{
  "vocab_size": 980,
  "activation": "squared_relu",
  "tie_embeddings": false,
  "init_std_down": 0.0,
  "lr": 0.0063,
  "warmup_steps": 485,
  "schedule": "wsd",
  "batch_tokens": 131072,
  "seq_len": 2048,
  "steps": 3877,
  "dataset": "wikipedia_en"
}
Each number is 500 + 25 x the weight over its row's rms, rounded and kept within 0 to 999. Layers, rows and columns count from 0. Numbers have three digits each. The size before them is the row's rms in percent of the matrix's.

# down: layer 11 MLP down (transposed), 1280x160, rms 0.213, rows 291-333, columns 0-159
# up: layer 11 MLP up, 1280x160, rms 0.226, rows 292-333, columns 0-159
down291 109:496519497502519554510487533513565501490461549506488520494477515511493500536511465512479520503498486516510480501481526509476474499512463524499495475479517468522501511476500499498527492489489491532512465552493544487511487527523517506530489508464528509450418467517500561475484525506511455530508474537478518477478480522496457482487486486474510514463441459494494500492521476525516463525470528493478508495458479533535484468552509522479477472529479559524508505495500491493517493474479528
up292 111:481512472476525483489454459474483492546535542489467478477501488483461482447461508491532492525489499470512538472464526507483487501455484512536574509533518491511480510507510531499466510513493496488509466499495534524511518546496474519512489487550497509488551502478514486509490515489491510498545497476457484536500488529500497458487539509525465486506479495542488516484495535524482503513508499511496498493483495521442490498547552502502541486462470484506465435475551506503495514542493502
down292 105:504479483473530517497534461507486576482498499520477491521505516468512488520533420532544504497518488470503542504499492525522451534479486509552496509487477493519442462542496481511502505511512458551521525543520522487516454488493518465528465531507489475482511500485485539473498497525487489542512510467524488497515494531477473543538487473489482509504480519500504489503528480479539479503480515490478510506529515453512460520530474484509477498464498514481493536436488510491471471494514504
up293 102:490477496484482513485530451492497516545512466489509527500485508503501500472466500480470535491526487494497523473486481499492446506464497495498502500450482515473438527495487488482542535506548506480504509504520520513513493506482470492530486529504447516482496495541473536479473547521525540493566488506522523504523496529506485468488515492545447504510495499484539507507508513508475535529559480481491545442446510490475494493511461543479484495487489549499467509549506482478531497536501476
down293 103:480539454494517515473499468470509480507487488521490472512446515516498532488523457504433519502487477516476502481493544501521490513509527475522521476510511475511473471486501574479525462499514475491495505512474482462529528528520500536489482503457474504461515504498537515494533481510509455523522522444537480451544457480500543519512513506498473498495503493530503484521487527508518500494448469501491450493501517489526515511549520514519480483545472512471515507515513538532470500539478542
up294 101:516508537515482498511450482486481500511504493508478507444494446489490511483497544538480525504482516479483486504562525501555464464488536498473506458534529454494491533527474501512537485488477523556495504485543496475463467505511479522520539507489499518502500536509495522512493501526523519467496470529477470494529458475492506482504474478507478471527476489484519468479483493464515483540503498506507497499494478485475530512535486526490537510471432524528454496475544530497551493514465469
down294 101:494491517525476492525536436534524501488498498496487468503464486498509514487527493545472464497529493485486513495494530482526562450528495507542490495484531504497500585522509522487520522449508487475489494479474514472524486497501542504531523522504445503450470468522526510479486518486528502476513460486519551503544487485483477491506522494445492478469514488464482487498504554506494535525523524469484479516491509497537519495536441503482498494495522468492480488526534524505512468528500469
up295 101:569485510497488480496441488508484521496475530448535488516513502526518488517462528465519507468484505497485475514584523491480492495491509499514467495483522498490508500504496559520505508544510514530512475502571476526489524482529473482485525541498508479448540493506526498535517551484442499506538519511490481481508494459519533490480525488479467509505474485457467508489496496505511460549510522496498504503496513463453482497516460504511481471486480515512507514546551487501481491519516518
down295 092:504471533464504534492450541530463510511523448528523510507527509468503498480516515525486426502501517490514516569478501487504491519477511512475543492481513479494469539529509510483522505448510485486508511464527576495505522513476518478494484465518532482499495526489492475506491464477488513505453479517469523505516505466495541455511514517497478472448507491467517442506511547451529523514477515470528547509481485497482534477501523525495536523480519522508473476502482513490503512502503522
up296 104:497507470455514536550476544482517517537476476496487477467520513549514525492517479505534496442508521496537517488519522469436521493490493464480506519497496497466503498473512511489545499539512460494486487512494522519482533498483501485483468491500500473490527492484494478542493497487518430492527513485509451503478536463538516505494533472480525484522549502568480467495515463441486476514509477507507515507500498490455476532479499523500490499441520481494500456538538495482510487493524516
down296 102:513513529523484495502495455469490520514491478489493509477533514539510557503535483518441531498502487484518535502519462470467462506498523507499499504511467540517453489503520465485529485495529421525532526510528468493487475545478544470473478509521482499479491482516509523499506460513501509510524465489508530497516512517500491543526496481487497473463506484541498500493504481543548471533490471528490448522505508490536469508491471536468537472488494470488489511485527505470451494524543553
up297 090:491498491491517492555505491481533481485493495474514580489547499515512496469482511563507483492539474499544470522519507493518507503514469488511474491485512451486525567480478521469496465536506468511507519493497501541484536555470510514467524526521511495487465505540484501422463514527468498548470506491519511534505501520467514496531497492520489484467510506488508489492500556512489478518497485527466543503453500480522491495503508482512471489488460505500472489477532483489485499544455522
down297 088:474453495539486507494477485547511464500530513536524503489507502526545505522535479515471470458453467521535487516528495494506534502524477515484526511482528488487527523491486512493494500533515532514486491538469462518500507497484493495480476499507529556438482458489495478481462513515489528492497548498460516496517479492502528550529466503501518523455526583501481508510494519478503543517487518512487480515483496480467521478471506434513443486492481460501475510487492475459500483473515491
up298 090:474505519515494483522471508517492552555439534469441511496546511483486522451504530522495484489536500516495475467528456509467494516471544490489517480475526502488422496514518477484541488484540502473519512476494515487507484523476474524511528485476489502531498523516429524496573503472524462476509492527481472492524497495462519485476479507495481528495514486480507464493475506487528505521489497514467542520467536452476508498508499490515515523522505531486521557498494523510492496497497485
down298 087:513481470518505497507463511530491477517516470453499484562525488489473502500533483512499501507456506515494483514495499458534489524488490557489496529485482524432531509502539560490457496471501496530452506460533516447517521512512504504498508500455501498456490460496512513514436475516511538537522525544504508490526515486549485482466519522501488483489492496478535526497455487505508507473533530535545503460534485479509491513502487499503525527474509541492541470534481486485512479484509482
up299 090:525485465455474522506473493441533519509514504451470488496496489538495471418508514517465492497500494484509516499516498496480517476484501474479513511491496489540474489478484567471543467489506485530447454496479472487488514521488470504487556491496510471527500515517495500488475502506484464487533486506502524516479497505490465473531494519533528479511518517526538529468510479499506525504510555509526480511480514472476496510541535545481464500469485502517509538462509503540521449485489564
down299 090:561516494496541543509527470512460481486523521503500477495513542537515516452437491479482492508482553506487495515523497474530513508579466510482492509501510491512504463473455513533518522435492483491464505493514519507478488492510476501471491469485486494475519519488472508481501493464514559520505501523515490544491485494544502522495519470479501486504515517509496456478499484518513510478524480438507495517494459503494514410521536486512457533456507518514495502485488484521521512510511523
up300 093:457500476487479531543518453467487496510550525517515494496507495534524541492485472514508532545504506477503457471529468532494501552472490474448512495503482473527522499488451503526499459540467503505503458517473513545502501516500470503525497510470478452523478525524464506528484500528493475479490490487430500504510485531528496484476496491470496501516481467500475481505519485505483502522518489501491552503462521472513510492570512503470509522477492525487505553468481527538559523506501479
down300 099:553509490541483511508522511442514540518472473513492547510480536482495499499543530505513484475515510495515487501511508517474478480524493510531501542490506534493509530481486462486530484485470492455544497476491547475486495462545486506485521455498492497523486516512482465525533508524516482488527459500525503516486495478473537480453517498490444514499518508536511482435489492490497474464570482531507517526457473499476495501482508461492477496571523484453507516520508488532510537477491490
up301 100:546511499465477490501517522450484505492494521457514495496457467512528518493541526453522522523524488503499506514488527544475460522477469494517461465513466486487493520442513456505475509535466509516493542508529526547498499511448473516484492548457520464475521493523533522448488514547468488517495522511492461530499499485510505489501514497515462477492444510519527521528516493512502484533510519491471484520470492481497478491527517505530456515485500550519472523508549539516491471481486493
down301 094:516501503498505492489527491497467518497538516480527476490515550470452508462523490487519530509455496471498439525502495446507513504457534515502519512543523518500497498474533484499479555469518493519486480523501501522494510513492477480475533498491514478486497492513508465501487488477488513510480500506504552490483483470484488503456567483458511539455495545495487513511565516515494478451529466489523563495510470496519452473486521534511465488469487508475504529507563537479487531512517512
up302 110:491485503498521461501461524495514553548491516502529482481495506462482483472517515502458494479485478529504496479539511503539536475511547504512502453514493509517503492511484562528526506491512467513470526484497528500490520515530500470490483473514504472496509511501509484525465514503441491503503520479508514529501520518458503523500461396459467482491525486555538508491494492477502443506512556498466482505521493497467472505482510545508484501490487477498490553527463520506529477490503452
down302 106:459454495531464458546521506468505448489521487507487497527495552502488522501521469557552462495504502498454510546474537472494518510518508495502514514510509523488522520530518494534506483491499500494554498516514472476493496518537467507461481470490464498459505507478525502531523533500492506536452508464480526517520518527521508517501474480490514518484484458478490519454526508453469473473518495521466506500470523530481497413478514504500512494501489531503534477472513548515518475519490496
up303 109:524533513511463479546485532428491490515495504495485504525518492521503459501485507486528460495503507453520469520525469497466509509498572517501478492540470483479486559466502510506486472508494474489487530499528491506524469503471476485486500496533476491550519551532470537507527487502510475463488519523443520502509529540516497534500531470507503492488482468509496465500494524516461466524496503494487513488497510503488491497543514500511525504501489465501463484541453516483539567459451518
down303 110:461495510529507506481472517492484497489479494550501501518491518493497495496482520539549492463512506527502476541468435505478463508440499472513499457504519494459507504509537457519537466511518461485494537495501487517505495501537512476512510536517492495532550499427533470510500476470513577495480504543513495463498528483484459504491526473481552545491466507511471496514530537537505516515496508497481523528493489465477514518471494531536505482479509477510479515525489491492455486520500470
up304 097:470489498523512500513493455498529554488486540456494456449496460518503507520483525470477509514486485455483506510469536470532486498487500501516525471504523496485520513494482503493493478523494498498496512479495477484481458503555478512514557522509490478479507552469510491521510555529471499492493535553472472483485499468460494513491542503487460444482539507507483478515488530528501525483515544470503510460486514533494495540587487498518490504489480543518487520460492520509526517538505499
down304 097:522499483488526471560477517499528472510499505505540484504469502512508478478478539496531546515504512500487498493514494516548545444489499492516512496523487516517507475512481495484502526541508483508519528483439511476480439510533473516477501554562461508514477492494547497533522521482518515487465505519464501474448481497524486489478478540509532502447537538491470476481481473493496521487481487499504518509525493532497460541466491475523487499514490470481507502493444474499460548502520455
up305 099:506474471500459438501525555482513491533514526509543521520476497519474474501518517477480502448512475509461536487488561534506457460473502492495504495540520483499493496522499552506513514503504510496487506453515547499482477531482472487491505485532527440482486507515526492478479482512526506476476490525498480542451469548439482518517523522538481516457500483520525473515490523528505488489499461504504493483518529482511515511506517561466497504521471494487534519520506549530468476514514503
down305 095:503479531490511541504464449456508525509513494509466490515527486468466546520512514478503501489504502456519481504522475473526495513490494507492456523475491492530516528524500493543510460526472476468485458470483437505515518512518468526504508531514550550503490520518523522504461486502518448501500484525505509458546526509535530494484479533490513451515514523517471490470484521519508514504448542466487466492532481520480470515496498508545505525498461502459503566517517471473486518512488470
up306 092:498481507491452476521498469526500487510523554419498504519479498495493510495471530493490454517523465477509509502481491498541511451501491465455470503458500502509543523495480515519538462535491506499479463448511480477485525499473527482462522497524507506470558476515515511456454519498502491547510496486495509481495483484537520492484494500470506473479518487502483505514532485527483446502490489518473512543540518507447488534522530483497497504501505490495529535574498509497557523475488509
down306 097:504464520476528502484495506569486487491497564511515528517468487485507459538506492481462508504483512506512509490521482459475528500505498478539507509479546508504460510507466501472527491500524493504494506503508459558563515478444509495497505515490530508547499511496501475486522504486500521496515550495508436448495511479487434520481478515482518479500507495444465504496539501511462533511471480474493507494480517523509503533441492508529524517460491497529448536484496501504525514500543520
up307 122:524470539480491485495526501510472524434503507496499511491478470494498497486439496542488515503494496517488513506476454548490462436479481485505493472500503494520486484524515481527490475523503481484520520502489510491502554550508513454497485489527485461495550520479519502492517540503471486481491489559501495542536488543549526474496518456509507508504488447533507529491488514501489513505526484494472505494456543514480507497503540513523531472457492527475490538545439504519498536514485543
down307 112:486498497483500505486535512459527546535488522509507490518514483502515529505554509448535539493451473477494535488495458487485499553502521515485488518505502489471526490463505490491502502505481457498485501474464457536486472472522510472501468488533456474546473545532496495508494480515540513514483473482515507523519539489512538516534442500479478494498463501518507444489501508453494507484496537472510509524525517497474490431484463492506533548515523528488481519510503527514479529529502552
up308 116:513507496452514501539517471494502492506493516471492529522538492465475525424497498553567472499493437496492512495513518457449518504467490482521487502484504524483456517524463509560500531515498454490462544512496491503436490506475498472517475486499437498491529500506513490475520499553506483470522481474523462528467497533508471500468507512530474491543506472477497505525517522513518511508517538510503494512491496497509478528491539486471478497501498522539490511498460509511514452515502477
down308 109:455511466543491501483490508512511491485548531500531534507508500500447497487557469514514498519479470503522494497493536484519508519494503513476492524512503507533476499469526532513504508506477491496465460530485470510473541476488500531537483500444510491480478492495507485507455484521497478441523483514458499439480496489501450493470502499460538463543488502483539502540547499523543502479510529474488503455470521479514514482533521582546479505528530481509486529508499518491507487477504488
up309 111:525472476509460487498459544487506490515493501492538543498518480475529463477473528534502471532494502541506489524505479482551515509487539488477513476514505524511494491489518469514533480515472446505488463485539509522467488474537495483457532493487519519522564490446534500488521494519461438465490492557483518475515556512523442545521484478524484514497525497515505506491503507529474506528498498479477501471520510499474499507519547457486524516481503493505518469484516526550477516503470505
down309 111:528540535462502434550541483526515486484480564501491449491456539482473489506519492477523524454464477486492508458479495516498490500524478514509493488508482470516513498485489521495480537512472479530475513518507517533462521546486484521518510497517498464501493485512489514503508516527523458487528494460480522489489471472488478497504502513500485542460514491480440578549552530522503470457511532514500514479522483509465490503538490539492486495471460504519493500497508514531528510512491502
up310 098:524485494418468527502488479451521504501515451500500488500470501547492521484471476496480530520503460495511518475484485503526488533494517482441529510541516489520498499521491520518484540492478506490471412467486546491494483491520516531488501515476513505472493575484516464474485522501493467475487537520498508535520480542470511505504497495523516507533500496496512457508481508461494485502515467527512503474498513511493475531551536485556497522499521500522542513449492507491530545512499501
down310 092:465475485523531504531529536500517493469481489461448526465507475485475492507501534494472484528478526474480512503455489537469509479545511489509492507517534484536510502502479543477500509494479498509477531486533509494491502453531550510468540529489466502515454489517474499531481504479541495490523472478539495493523478509538510520465517549478490500516520516441514482489507543533532538466479538499483483494463521518532474503525526507522508480452487468498485520483545519475485473488438497
up311 088:507508478484463529504470465493484495469501481475497488527487516495510537507460487482511519525521457512537536533491492507500508500476512494497533487487492550488510515504501545499535538496552472487511544486468521559505498461459464523532483506470558517466505485529487514441492487531531531470492502472460476506517496523504501454495508464508486511512509510471453534496487522519481520528518470491466495505529517423459510504481483515526508469481469499515480479451537492517543513491478522
down311 090:500512474524513493507493495515446480497475490552479499499487507512458450534514491493532470514495532497454514516523480509488509500453498517494524484548471464471458534528490491509476542540538479518559510514535516433503459515537499470485509461515539503487520471509470470530497492546458491548512496487456529470475519484529510545531470537484501498525468531518538518519508495487468515471508496541540523491498510483498476483476473511518519514500479507501489505507473476488488490541511483
up312 102:485466512518477489474477542491516492491492497488534506540551487480470520462515508454519525491501492510478506541534504565494508468496467487482486497511503523488521481548474494486539462479501497512511518489569496537499505521533512473504553494513438497506490495515483512522500525509475513467509496488514513575507529490508472480482518494465482478505479491464494492544486496506517495500533510481516505490499482481491477505542478563449486472502471459498511476554524501538550456504482535
down312 096:503540522480495493518561494493467516493522511490451560486455513481477491507428509508479532528529539504498482489497498458491510530465538483533490503511548495517504521526514520535459507528481486482484531482478503520491483525498471482502496512511569502472509485493516445482505479492453496503461516511467489458490492508477522506503489504495509538502528502510511519466545488492445474517492496469446539516478507527552461519481534474526491513488508478533514525518495490515467542473497495
up313 097:514475516476516472502458489503499492498511493462473562516496472543500519467485500522466531477524534508524488564484477482518486475498500497465465514495508482485473522489513581446548445523457490498500473502485505528489465523488445495483541491533488496512526520452486524489508494504486492528495494515503479462503492523468507496515491449517517516521472503466513542545486519507517453496528507510462501493509515494503509518490547488468554553515464493477492466492516499495508526519485500
down313 101:488477518507546477488511470492497500479508510533479536538529489529514521490539532541500468480480503477507520471516502462518451506483532511491530465473483488508529518488495496481509525504492476483528511509527451516489454474512511500480470539466532467506502541549472472491483504488501525508461500512478505573479523477503484481541476524494503474507464524519505509497485481468518558453499472549473480521516483524502532546449459521486509525531522475513494462467504476454506478517503512
up314 102:532533513493463532501462513484517485489475465480551521520524504546476519509479484514466495542502460447521515486445522486466475501494512463468525481528491481532469522457516492483519546521524480475508487478501502466544535539523477497492532484539497465505502519493474520446497496498513442527504505542532506502513487545514527506480482484477477500512519479507477495484500500467437548501549487511488537497520520496509495494485551511492483497475456482552485491533518504522503511488504491
down314 107:476468441518483497486506514488493492513513441488541514490514505515524487515527499488509473486497540500481468480543511511501523533513466502516492493508532497511496507475533508485530536497507497475503482504495492515496482491502523515494489527493491491505482546507457509470491504506466465519493498494478522511454516525552471450448463461498489487514540479515453489458518438560505550462538467440511515488523514528537516438496487481467494481528515502539504558493518521509536501499512513
up315 100:485494504488487513508495466471544500504478500505510505433510484528474516539497521509510507542458450487499530515514535534499522521469462481470496492461472499556483532503506520465489480513482477494501468494507505552470496530490495516514526484512453499516509530512501512510455502551544480466489465485469526488540519520507504515492518488509489468495517492525483501480457532484508474502508532487495472482439472531480431576505523488504485542477497496494460486532503495522546512520513527
down315 103:450528516500524493529493506501521487531448515482500459512526486527497445479512509526487522504494489536457521501528488487502534518492485542497484473482483528474489504505490449548520522490530481545507522478519448499505505512564484517495528467547466499519510473517464492506473462517521507546456465519459474464488514509481496484493507487511505468506494527567460523507488508489514494518491483444524480512494432522502450507498524489521515530519478515511489496497480463503504526481460513
up316 103:502519526482510493507487482494480561521552514469462481502488496492528508482480517508501521478507533469503504497489513519508471456489516466509527508522437478549477502491509496512464497481464516500496543463533530515486482479532518498547468569524463457510508518548498496516500457501504481472482506493485453550455493480488477525507550489520494492474464484530515484554513482516467492523500480504482533508475480497479525532512465521510484472512517508532491516507492516483485534499420488
down316 109:449528493519480476468511482513535485538516502479477478483502502536532514513529505493521492491430521509490489478443470443535492461501444476501480514509526476527442544488538479487479512467468523518448492463507483464526504497522457499489456545485498476547515518509509539516503465497534517505514462502496528530472506504469509465521527485483524482523487468540503495495473523482494474502527523523518530482550512502504508481478487493496486512534515501490551498513526495526526496530486495
up317 111:475527515454519478524515500432522501551501490469485488533499511501448512504504511554481471528526480476522478497502481472533466512483483468451497512489512490544476525490476485485534523495521499468450489491492495558477481527501488504499484486486448495504509498506533486492524497489525466546536502506461471494445525529498511531546498477501490469512511504487502511536498511460466506506521486502500489481510515517445509573509515502481523528520510473498488512472473482478482507574474524
down317 110:514510500493459490503510525505496493483505515490515515481533497506454523469467519508505501538526470485502491503502544536472529484505490486542538478494517483503493492541492502492518528478495519523445493497474493506464497456482508507489515483519519492473474530486539449527512484493531510459530499512479524451509524459557505510503463489524448546501460466480485524521530536479509459430500484491470510512524478487518498443523491486502567490477539499502510562487470511497472537487499516
up318 093:521517437461452519556453522472485480473472475471531490479524486481469528509464513534481492493484483458520483481497527499548512516500521486469507450519502461468437476511491474492463461498513514499475519498473492494489502512474499527468481519520539513516529506532508462497485538489502502485511531528532507518511506533522529521451524491473521480495522481502512458543515536483465533512495517550508497497504519532511483523499530516486527460465510539520485506470506497503521469518474546
down318 098:536469503498478512452501515544470488467521493494502532498531511505505474477521512522512524460494493502460512485494463494502511456511518495576451498488523489485498460519528479503475530474526476522507487552512481470518486541477514462518484492498549466471499483500497499547522524450479513488497478489521537491491457466520532481527543522485458489521487546505496527496537499497539504504549518511534482521495460534509510461437502504495497458482499488512477476476487525491549505473500511
up319 105:505513483497499498490436488480460497506519490501466540541480515442458558474511525523517527508489501487495485512492546532501462478474497499540512449432511512476469504476458487487526491497484481507490506522535546518460495512500520459512508527506522462481511494505498515472521526535548472452485526450490489537523527517525481522484482494489503490457508491491515507526523542523479509520534472561496522519475502486505498511479497492482507473487477470473543493519528490480518452530501519
down319 106:509571541479507515516478475509493539501469510557524483501526463455500511462487527483495522529528512515538472493488521500499501451464477489539485507481527463512436491476519509471468517492481492521508473482487512510486511502503506520507507514514490505481438472530469512499519516552542509488504523515484526513517474486467504495457517480478511501490494547505483519513512517513533494525476503515551480446500467510486515488506497548507505513471514493463494437539467480455536544482526510
up320 102:482495481500542516525500501465528577507474480495499488498521474488504488479514496541473519476524449489529494527519531473507458517487503484462483483515534522476499517491516517529452469499504531512502513459504512482479549526498504498537510556544432502461498510514459527440492489467480508522510508514519494483504477489497507478478524491496505467499503483484543467531523538496444471548504522536469500511549521518486463493505502458510490480470486501542467494510498527528529520504516521
down320 105:460472499570515469514468483484483537523494506492497492498526515516499503485466461489554480538499465541508499521478482463463496520535457519505497497477509466486476468468516494526496494472541546508501517478471507491470497520485518493499509461476476526504438485505498538497486447491477481503452512501515494520520465493524503509501505562507531477507464530517491495483533476509491513534542465532476507574502517489499477491500488510522469536501500515556480524507451518492501506546512489
up321 097:507524523503489521518529485521521504475494520461551525489525471516490481507472523523471515512483458494489541507485497484488477501489504503485512527492484495557503499519477463473492513497515487498500474470471542538480501512464416515487455493514464479492496491501498473483510542468533488514502525516486518553528523545540520508525477484531474468519459461488497525556534536457447463517506508505480503501460493463486448494498568495483540497494472484507490498486516509518508458516493508
down321 096:530503510490507527468465503499517484514493497545489415449489565498471462489530515482492482468482457495491509514490533503474496521507515523512492506475477446507485464448502553512500457513487505498501494500493495519535485511546502510501477495489466542467520483518468480530484561510524507509497504494513448526508505486506505478456482501506516480482483507538484499482500508530502497500506468471529546481555497516480531476488539485528537548504511497482482533493523511454501484511561517
up322 106:462537530511512479524528501470474505486522501472511492541513450482485526505495513492495523464498514427520486465536498501492455499512519473509500504506496508485498518515480538494517518512497515471492482522510491527474546504440527477515469491507525489479526527511478514500500448471509508504528508479490506513438489506508457475486522494497453501467511488495490507531527498556465469507512506503492554474516510498441471529497524492493509450492508473486490482559481538500464567531459466
down322 106:437465510473482488551498509461515436511498521511501477466473524494525524516483482515517469508482471534529517468498477511528525497499491540530496545469520475516490491504509489499502492506493493512538526495524451504499541501505527490552497525523464546492469512511519507483512503419509521472473448495482524524535485506504505491481494484511499526521513472484484516499477535439496495488545507504489506514496497494504473484533448511505523470521505522515570447462502526487490496536497531
up323 099:489449508454489559499466510490496497516499451488509528482492501483502489508470486565524468538509457533499478513517470499503492469529549498451509466455479505491478477531542517522487490526551504519466497482490489490489482529533450504476532482517490485486471501481478485474551510477463530484488487550494495526472493492522482520507503450536485487523500501526517504495506493480525519540529503531518479465523539478528446495562483493510494520488502530545490493509516499528497485539498508
down323 085:461511495490477486452474493512527487520489526489479486495486534470531494492534497488508484474492537508485509510471496503486556491541478504519542523486473457450484482511471504537488501518507447521505525507516475475494491512542485516493536478483513499512459492473516494493543501515511498492503487488494498471501481478488547528545523482506501517482510484524476512491502524509488467489516457478558474464543517509545517356513500498490542506505526493522514510496523493495503491530506486
up324 093:541461495509512490517469453477463500523480507460556522524496517445484487510509494488565481528480495491496494486480500475502511475486490493458541441524463477516522530503561490490503502500475496520501518488542497482495529463509506464509523505499497503488511547512523481489479512532487484528513518508500540501520481508529534549489493477474513521506512505523514486480450488493533438535510480495471498518437497480516511492487528541496463481492441535551536512508509508502500542473503481
down324 095:450506499505558502538520480478547458529445514530506509522495539459452514498471475552513500481520526502500532495514497513507523528455476519504498516533507493509507504510506534506521495478479473525496481530498500443525490523509492500542513523474454457516523482493477490480507480476480472564526469474485517511493499534505511483541468503488486507441527450515516550517493498518509465497487501459494474502533473505521518466503511468506478509475487511495493486520555509460510460494487534
up325 102:468511501508505498462509504505507491570479501461530507481503505509461478482473485520512494450507460518507508483531479479502501483456518512492546513513518527488530499497523509503530539503506491482515482519505541520501532481491501456470486497485518497493519518500559472452479539489489492487487522521482460543533560488523485472515498495534506501491491510522494497506514501457499436498533524484464493492446523458509472487472559491495479453490474476500555503513482500550559507486491546
down325 102:505449523475489483525542545472523479486536468544489498477503550510501524476496509503514459535527501486492511509514507500499520490518548516509509488462518473485483505508493524480488508525510512570549484463475516503480499516521482513454492485482511476492522501444482516491486502469500514495509464508519508475505437518507502495447476484463464497522489532540532493451513457542532491483541503476482551521530494494487516494513517507513464516497523529545501486494540476508494478479494426
up326 105:527532475474515496510482520444510497517504529507498515525516503470518473481502540544555483505521494471489485459500477493473515479470520462495494507472491478500509482492479509539524478525509484529485483461510533494503508498516491509440529483550469463547512465475491530494479490493503461483488543489497512504500490476479476445485493498544509510511526481477482505534532547503461486511506471517521519528548491497460456556494520516468497512515467479511448441520536503514554502482523517
down326 109:453472520517505529482454504520497495469530506471508508526479513509533535511498460522517512508500539527513476502518466506490519517434510510488499501483499479484428468479538501507509556512512529511466490517475546522499527490511479491508510478485467482519511504508448552426473494501499506490510482521492485505489516515533522532504500513512477497488512431492479473508516498471508518491512532462502516434530530542498479463535500495496493539505483497487514516452473550503537540497508474
up327 094:470535530480492494466508515492472490503521499464481501521495526533446515466486501517471457522514452469514504437476471492506481500463496475509508502431514524496471482492504520519500491524500457502504507543502524517513448493505481493463518465532482491510508476564551508473470526541528503507511486505501528474490542514473480515525451516521476520496498477500529490540498544531480492521553480524523486476537522484457508532529520539516500489516519489522527466523500484494486506449485483
down327 099:468483521531483490514479487473494513464512537532501503502527491526507466507526527491481524470539517460509456523499469537523472518525468436507493487549506488532496497487480521511461565527533514455483542506474475423480499507497507529479464496530521508467506510470487487517506578499532508476476490496448519496494477472490510513488458492512498527517473487486526520545478482492503481534492469471508503524528524508530505497491521492465479507448489492502516504539526493477485521533506504
up328 114:507507484518492481534462504481493490482482542504510525542533509509476477476473505495514489492524480506546469522475481461526474491430542486479492502482515484485479502512513535456528498510487508525447482507492471535511500468491509498498516510524491493480551529505516469488478510512509527541528484514501517538482490492493470523522487456497519470511460470519512499481503473472504481502537459551495498460470546497512469589499507502486526463476503478562484479516487508470515562507508468
down328 107:496506467490495495530547536520492504535483485488548499521489467446473534510518494544485522486521498520517514499512481501487523491501434499474528496524471491472473501514509473532508559514496506479488467514482506480493518481479491519486484498523550509542492506500478497521470536510517502507481538521498471502507479539489461545497551480511466493431496507552481491511537450514506472486469484459499505440521527434468503492475494469524499496535517500487545476472515509505463502495534499
up329 092:494502495514510537507518486503530486541488456423480537528498526490460529484503506528488507479549502464515499482512514504506476457509520507497512473513534453501513545487500506497546492522488479510465501503514472468492485513522505485505554480490502462485507508491551478461535487478522506501483526505473512506517543483486476514452555477515524466542487528490490508503511504477514481479530498491506477439536498531527449540479482492479531551462498503514539519480460493550503465501504523
down329 091:511477495539481477529537509452457512499490484507498472522488535495518536486494504506424508527541518502482470486479487513467497480499492507480487486508546492522546486493469492499521537510529497480492478485472524486496488475480544519460457483536491531476495508480493458482491505496513484543467512535534508504533530508521494493515510504508517548499496559521530537497483484507498444441467486491504498516483484524522516521501472516463439498484573507545502507481531513467477485485486531
up330 105:498521479521514536509489536478524486492502493508470510535466470480487516463521523485500497448479458466525492512506526513505460527519527475524493501471492516503499471480472488509531466517482442474476503460507534560477513497513512468491510521503445502554531487502469514515525532548507498477506556489461492496539547494482512525515510492536507492499525483500503481520482511522513514534510476464451532488507499512507505505480440489500499514513485495493491479469492520498512549563421487
down330 105:508506523516521478480503471504536521487528489540483508472440500501515503511494513485495478462506485524486474505495486485478485499513511494520529481467502480480489479508522514474525491502501468495526468542471467489488517504455523458503549522539538488512500456512519475516472491478511535483505535529503492468521462473522536481519529545459495567460534456496492488521457497472523483520530523557541491497505516519538481534518533490515528517495493500467516469518468501419518540487482500
up331 092:502452515512546438500468489505510465525488492483506538468460424559491492479509549506476482497539479500499510539519474492499462442506521497474514494538536467516450554514497498495514518504461501518488526481506517493520494507470462508466514509548499495537523542493527472493493511500510475522497502532474489500466495473517499483500540499475456497496519481483536473503513509513505476497519513528494495444462481511485488530480520480511519535502488528556535534536501498502477481485492483
down331 092:494458507528520504477477499518509502563482516518506528456494529499494492532480489463485521507505486497469500493514541467503456535526493555520448531499517518505523519488469511490504496483482538526533510520499529507477497472477463537498517477484492479487486475494492511485500500511495417531470527521495491494500511475495547501498563493513549476492521520501490455472541579484490469460511487461470474479459501497518532473451505502484479527499530504491521475485490530513532535509494479
up332 084:461467506517488524528521529494520473484502520507513560443506501490496485498502508476520444486466490512524459505496498492545527505442494487477488502508517496475454531496480526510459523495502485543495491466499484480486515500449453519452450489519429514494488512482509507504572468484504514554509557513501529504487501505502503552508483509549495457548505512505487497510517533465504483502497503508485500491458492515500529505523457505480536512464493506492522468486492499484480553500505504
down332 083:504487474499482500503522472509482526504542444468489467533536516541455531500517499521451497514500478526511466473494506480472478471504504538528476454490514500460546508499503478487460488477499523534492467485534463515501488490461511489520470532481515509485494473507514537503496504484510505502545509468476485499482509508494490459473530526465493500490516527497533540538527451560491505519484541516463502507509497485525529524491520459464467508548477491545478552501474516499487477546530539
up333 091:486480452460480474526484517471498499528467499535502567449518514464493516513506487520482504512517513523510536500497556566523497478467485471501511473511510529502442467468512512512507485492557514467506551482521514502479518492507489501458481522499480463552510502504483516458527493470499490524472500501523451512492508519526446516492518501526509447527496499503484528482486533491499539499537478509521526492491488539515510494484482458455522494499510505520503455508527535503483503448499545
down333 092:512514515466526479508479542528518486525508484460491509538503502493495487460485497493484512515501521513531519487523468492528509528487494469537502506543491495508497532486499482541478545506473493525489491497455499491522484522535525457455504481491484487474523523556461521517479492464517519479481486485480487511533569526496499481459445491519465469502491496541478502519511494510565523502531490475524493506561488503496473496473463467524510511516533491473456508518431462465498548513493525